Part of a small language model's weights.
Size: 11 layers, width 128, 4 heads of 64, MLP 768 tanh GELU, vocabulary 4096, 4.29M parameters.
Architecture: LayerNorm before each block, biases, tied embeddings.
Training: a variant of Adam for these matrices, 216M tokens, 13190 steps.
Each number is 128 + 32 x the weight over its row's rms, rounded and kept within 0 to 255. Layers, rows and columns count from 0. The size above them is the row's rms in percent of the matrix's.

# layer 5 MLP up, 768x128, rms 0.084, rows 150-174, columns 0-63
size [109  86 114 113 112  97  88   9  95 137   8  84 126 121 113 113  10 108 133  87  93  93 129 120  10]
[[117 129 116 136 128 122  94 123 115 114 219  57  97 128 133 108 103 159 103 132 128 120 102 116 126 135 148 225  62  84 123 167 201 141 170  97 135 168 151 173 108 128  78 140  88 159 154 132 122 109 104  97 168 111 118 131 137 115 148 117 119 157 106 112]
 [145  91 118  98 138  52 162 163 112 237 121 140 126 160 162 139 169 141 100  91 101 105 100 161 126  68 148 165 102 159 121 162  90  96 115 156 125 155 174 133 143 156 144 148 131 135 148 132 143 185 141  51 136 170 181  92 111  82  95  83 121 143 136 150]
 [154 182  95 156  89  85  82 148 101 181 145 107  90 195 100 129 162  99  85  79 105 128 151 184 169 122 171  95 110 184 124 104 116 147  70 148 161 145 130 127  85 125 120 157  88 140 133  99 136 135 150 103 104 122  89 136 145 116 180  96  79 121 102 105]
 [154 133 108 170 163 105 166  94 141 174 109 122 136 196 179 138 142 127 111 108 160  73 117 181 151 107  56 168 121 106 154 101  97 118 122 147 122  94 104 102 135 164 129 151 157 136 132 159 136 113 119 102  74 154 154 124 130  49 121 132  94 124 157 158]
 [ 82  78  75 188 111 151 151 180 209 138 159 181 102 145 129  97  76 132 127 148 104 109 124 132 145 174 173 139 133 117  86 105 103 130 162  82 111 120 133 143 104 144 134 172 103 133 129  95 128 126 112 127 122  86 172  94 189 145 113 102 133 169 157 101]
 [ 84  38 138 150 127 128 142 125 176  83 104 103  90 118 159 222 172 123  67 162  86 135  73 102 102 129 163 167 140 172 115 121 128 128 152 112 141  88 138 122 111 131 152 137 135  91 111 211 157 127 100  90 149 131 157 134 117 110 129 123  56 123 103 101]
 [106 111 136 102 115 108 110  83 148  54 151 154  88 143  84 100 146  81 157 168  91 147 132 105 124 190 136 118 142 152 145 132 111 113 177  91 156  78 166 159  92 150 108 101 111 144  95 132 131 129  98 118 162 101 118 146 136 138  32 148 124 150 135  65]
 [153 113 123 110 112 153  39 104 121 133 114 137 128 117 145 113 100  84 133 124 101 166  18 113  88 138 104  88 139 132 154  87 102 139  82 129  73 128 164 123 118  44 147 122 134  99 122 135  67 102 150 143 122 159  56 109 131  92 124 101 138 212 139 120]
 [125 102  89 194 138 128 143 111 152 114 125  71 116  52 126 137 148 149 128 122 142 161  68 138 158 177 107 132 140 129 134  87 136 133 144 137 140  60 171 115 148 129 169 119  40 100  93 164 119  95 154 127 148 108 123 135 128 166 167 147 161 127 110 144]
 [139 118 114 159 170 146 100  84 114 166 125  90  94 117 133 127 135 133 122 135 127 135 102 160  89 119 110 131  99  89 160 167 196 136 121  94 144  92 163  93  74 118  94 169  41 168  88 132 168 104 147 100 191 130 135 114 131 111 149 132 130 153 109 122]
 [141 113 146 173 112 122 127 133 145 138  83  87 102 111 121  85 161 147 101 166 145 139 219  82 171 155 158 182  85 140 125 138 103 105 155 102 173 127  87 112 130 133 111 126  84 131 242  93 168 128 124  47 162 117 157 127 149  87 139 164 143  80 169 138]
 [112 104 135 122 136 133 132  55  74  70  75 103  96 103 154 144 146 149 153 120 144 137 105 134 147  89  70 156 121 124 126 216 191 106 122 164 124 152 106 113 143 152  87  99 125 227 151 135 139 102 163 144 138 123 114 147  53 204 135  88 115 108 108  80]
 [175  99  89 140 120 135 104 203 148 180  55 164 150 151 112 137 188 115  86 153  95 134 154 132 110 115 188 122 144 175 121  52 122 117 103 116 172 156 144  53 132 134 159 108  97  64 100 114 173 177 187 114 150  98 131 105 183  49  93 127 132 138 138 157]
 [125  61  69 157  66 104 101 100 122 135 105 164 145 186 107 136 132 188  77  97  95 149 143 128 135 141  90 123  96 139 149 104 172 135 135  80 107 105 123 157  88 120 148 145 128  99 120 135 127  97 117 100 171 100 139 118 171  60 122 160 109 141 113 152]
 [ 93 123 137 113 178 142 116 136 155 173 102 121 111 126 103 100 184 133 104 134 121 174 146  82 161 106 172 111 104 163 139 171 114 134 118  58 142  78 110 130  67 160 139 127 132 147 102 156 167 146 186 116 142  96  78 155 147 109  99  57 146 146  91 130]
 [175  84 129 137 126 141 121 125 211 166 169 138  89 144 111 112 133 114 145  84 120 132 105 176 131 172 145 131 163 148 137 125 140 103 186 125 142  96 163 103 119 147 114 109  88 138 121 212 128  98 108  86 119 107 109 137  82 127 147  95 120 125 107 105]
 [181  94 139 134 147 137  88 125 120 118 152 172 141 161 134 128 107 104 141 163 155 146 107 128 151 141 123 111 134  83 153  72 111  90 105 132 137 152 134 118 121 142 129 137 148 140 211 160 119 143  95 164 192  96 105 153 161  83  98 146 173 184 105  96]
 [136  84 132 118 181 130 159 120 163  83 131  64  65 119 133 136  98 146  80 148 107 193 180 103  98 211 172 127 116 102  62 104 112 129 179  55 100  84 199 132  76 141 165 160 115 131 161 168 135 124 101 114 175 179 102 125 122 134 128 154 105 153  88 133]
 [155 122 126 210 136 112 135 104 103 185 185 139 134 175 158 146 139 155  62  48 161 112 145 163 128 153 129  98  94 174 164 155 117 134  96 114 140  79 102  90  76 133 122 131 168 134 153 116 108 124 150 107 158 106 105  63 115  69 139  48 133 159 129  81]
 [122 139  90 153 160 103 120 121 145 125 130  54  97 143  48 122 139  89  86 128 121 190 106  86 177 186 152 126 143 170 156  90 147 126 133  79 176 113 147 148 131 129  91 177  98 126 176 134 101  80  89 119  96 101 110 126 169 116 136 110 135 139 106 119]
 [ 79 133 158 107 183 132 149 153  99 129 135  70 139 139 162 173 120 110 111 133 190 149  96 158 112 141 132 183  79 127 166 158 170 108 100 139 103 107  91 111 185 154 182 125 103 153 114 157 138 133 130 145  87 122 136 119 120 125  50  72 144 134 132  63]
 [177 168  95 108  93 118 157  94 140 120 170 120 112  98  72 131 123 104 138 108 157 135 122 154 127 120 165 152 135 131 138 141 178 117  85 128 180 106 117 159  27 161 141 141  98 106  74  97 117 116  95 120 113 151  94 114 158  35  44 137 125 109 146 166]
 [116  98  97 139 118 135 168 101 223 166 114 150  93 128 131 109 113 142 133 108 167 119 126 138 126 180 126 123 177 112 199  66  83 109 153 117 124 139 124 155 128 158  91 125 120 116  76 153 105 137 129  95  40 153 148 106  98  59 110 120 162 110 153 207]
 [102  61 137 141 129 112 117 114 125 148 126 167 169  82 167 146 183 191 128 142 139 128  95 144 148  94 117 117 163 156 127 101 158 186 102 100 113  79 173  92  98 137 127 172 168 115 107 170  91 185 181  89  76 104 201  88 160 105 135  62 119 137 121 172]
 [155  84 167 161  83 129 122 111 100 104  83  96 164 131 134 121  85 117 145  96  95 164  65 128 145  86  98 146 108 106 141  89 148 121  90 114 111 173 152 121 130  99 108 104  83 159 124  91 110 103  63 146  91 117 114 121 147  77  90 153 130 152 105 135]]
# layer 5 MLP down (transposed), 768x128, rms 0.0616, rows 150-173, columns 0-63
size [ 74  82 108 118 116  73  99   5  90 141   5  91 130 109 125 101   6 102 136  79  86  81 108 125]
[[101 156 124  89 155 143 175 115 141  71 166  91 112 145  96 123  97 122 122 174 177 203  91 104 149  81 162  54 159 140 161 141  69 115  91 121  83 125 112 138  99  71 132 112 113  88 118 113  75 109 119 204 195 138 204 131 172 170 135 127 129 126  85 125]
 [102 150 145 166 119 134 122 133 120 134 142 124 158 133 103  98 118 127  92 161  77 147  15 140 141 130 137 142 109  89 153  80 125  46 179 107 126 154 150 122 148  24 146  83 122 162 208 124 139  89 123 198 150  78 122 167 134  94 105 144 154  49 117 111]
 [116  63 123 145 112 185 203 119 139  68  81 134  84 114 117 128 115 100 194 159 133 150 128 126 134 161  75 146 158 158 111 132 140 133 131 116 134 137 157 110 126  84 145 110 180 154 143 157 108 100 156 152 139  97 209 132 129 100 129 111 204 191 127 126]
 [122 173  98 130 138 124 113  83 138  69 159  82  99 102  90 138 142 110  89 119 158 126 164  83 120  77  93 138 141 144 135 136 104 107 160 111 133  71 127 137  71  61 176 147 117 137 123  65 106  91 104 161 117  95  89 196 125 102 115 136 171 198 203 198]
 [138  92 218 138 139 111 151 165 200 168 180  77 158 131 123 146 107  50  71 138 110  97  89 105 159 125  89 126  82 135 147  73 111 110 118  97 109 156 171 120 131 157 109 138 159 143 206 123 108 144 142 134 134 160 132 101  45 134 161  54 132 112 125 128]
 [123 107 124 108 134 154  71 123 113  98 178 116 120 138 191 129  84 156 147 112 106 138  75 172 139 124 100 112 170 106 102 148 165  96 160 143 147 172 126 125 141  74 179 131 150 139  90 129 184 132 145 167 155 108 144 115 167 156 131 145  79 109 123 106]
 [137 129 148 122 173 116 141 111  89 153 171  97 161  92 105  87 131 126 147 120 157 188 158  77 153 124  56 149 128 170 105 110 150 131 160 118 191 129 147 123 168 189 105 146 130 151  80 120  90  70  79 156 138 179 133 144  81 154 124  83  89 152 110 121]
 [100 134 133  76 116  89 139 124 137 187 143 133 113 133 187 142 117 149 154 158  92 155 146  95 162 164 144 124 108 101  98 138 137 119 107 138 136  95 134 181 128 106 138 119 155 146 116 173 124  92 147  71 107 194 141 124 123 173 156 117 147 154 186 154]
 [ 78  95 103 146 108 131  89 137  86 164 113 167 137 161 141 102 119 111 147 107 141 123 135  99 108 154 101 153 119 130 149 110 145 139  81 131  87  90 134 137 145 145 150  82 140 154 128  75 121  79 128 159 146 206 127 136 158 127 162 113  56 111  82  99]
 [155 118 123 124 129 137 144 142 119 164 114  73 122 145 194 115  56 127 111 127 131 153 131 155 120  75 149 141  97 116 156 119 193 159 116  89 113  81 103  88  69 125 102 147  88 123 131  58  79  87 130 147 183 144 107 124 109 163 171 135 149  96 128 196]
 [120 164 139 127 110 111 166 102 168  69 121 119 154 118 114 125  93 201 142 136 156 153 111 122  87  96 171  94 176 139 148 159 155  95 112 101 106 129 112  99 108 146 100 177 126  90 101 148 139 180 117 138  91 131 121 112 126 222 111 108 164 192 117 141]
 [114 137 138  62 106 147 132 138 191 118 162 128 145 107 101 116 134  90 133 137 162 101  94 134 122 167 141  84  95 161 146 137 106 112 146 115 115 139 167 145  95 226 121 122 109  73 118 176 110 107 143 121  88 103 100  52 125  75 154 138  76 158 161 143]
 [129 110 102 109 118 108 121 155 118 114 135 129  94 118 113 121 124 123 153 148 129  82 135 142 146 137 106 199 102  92 148 131 149  99 131 142  74  71 131 205 192  47  94 150 113 126 163 137 127 100 140 125 176 128 145  77  58 171 106 157 134 137 139 145]
 [145 125  85 167  91 126 178  37 113  78 161 175  84 157 117 138 180 154 100 158 159 109 124 138 152 103 110 126 174  98 116  88 113  97 114 169 115 122 151 171 147 120  80 101 105 128  85 124 131 104 150 152 108 142 148 112 129 144 139 141 114 126 132 126]
 [146 132 162 151  93 145  99  93  89 145 169 137 174 146 146 118 147 150 120 132  78  87 156 156 124  75  86 116 110 133  79 143 159  76 134 193 199 133 154  80 104 101 137 172 104  96 160 155 147 147 124 128 139 163 159 149 110 201 154 159 115 143 155 104]
 [132 129 110 132 144 159 140 166 142 155 168  94 111 175 124 116  85 118 103 164 171  95  92  79 188 139 118 101  71 102 138 146 158 101 154 120 137 128 149 175 112 152 124 138 169 138 157 116 125 129  48 140 139 139 110 151 100 126 107 128  97  95  70 131]
 [115 158 125 187 105 108 158  98 153 154  91 108  76 122 139  24 172 159 131 196  74 111 130 131 137 101 126 124 130 177 132 180 183 132 128 159 144 115 121 184 114  63 137 174 125 107 103 104 175  82  88  81  91 143 114 138 133 105 135 127 150 136 154  94]
 [115 104 124  92 117 117  93 142 100  55  94 176  76 120 164 100  86 194 144 131 136 176 132  98 135 155 110 176 129 133  79 132 152 126 150 147 143 142  82 119  97  76 157 144 130  94 108 132 145 128 142 187 165 170 146 193 157 118 104 230 105 114 102 129]
 [121 100 157  58 169 110 126 127 185  98 149 102 146 120 120 118 125 152 135  98 104 103 150 181  95 150 123 162 144 164 164 184 173 122 120 184 115  42 105 164 151  76 115 138 149 190 100 115 127 137  85 106 161 118 203 111 109 179  99 143 108 162  91 169]
 [122 173 127 191 105 118 135 114 127 102 135 193 109 121  90  97 147  91 166  64 165 178 149 107  93 111 100 103 129 116 119  92 116 100 115 102 103 145  88 186 135  98 148 103 128 100 164 140 109 162 137 215 157 161 146 139 133 114 138  84 107  87  80 116]
 [173 116 168 158  57 133 126  87 221 212  87 154 167 119 175 137 127 133  96 134 121 107 124 137 126 143 137 115 116 111 151  87 111 151 155  85 165 150 145 138  86 163 131 152 159 112 157 129 127 106 129 134  57 127 148 104 152  59 128 135 140 100  92 151]
 [ 96 133 104 126  97 159 174 174 178 136 109 152 150 109 131  71  88 135 115 130 138  24 121  85 172 159 159 115  64 106 160 134 146  69 164 148 105 107 169 110 201  90 144 129 113  91  88 124 111 216 146 153 123 137 131 157 102 124 210 139 138 112 181 112]
 [102 172 136 115 162 176 133 110 101 112 121 138 138 118 130 109 139  86 120 158 176 118 131 151 133 100  96 153 152 118 102 123 113 132 176 109  99 126 179 160  72 187 181  98 114  60 101 148 130  58 109 124 130 146  70 114  64  76 140 171 142  97 173 113]
 [114 102 137 108 106 130 183 124 112 103 137  48  68 112 123 141  76 103  98  80  70 134 114 153 141 104 143 174 115 156 159 165 104 122 132  71 131 124  68 113  87 175 114 138 119 167  99 139  87 171 115 193 142 168  64 110 154  75 161 171 148 111 126  59]]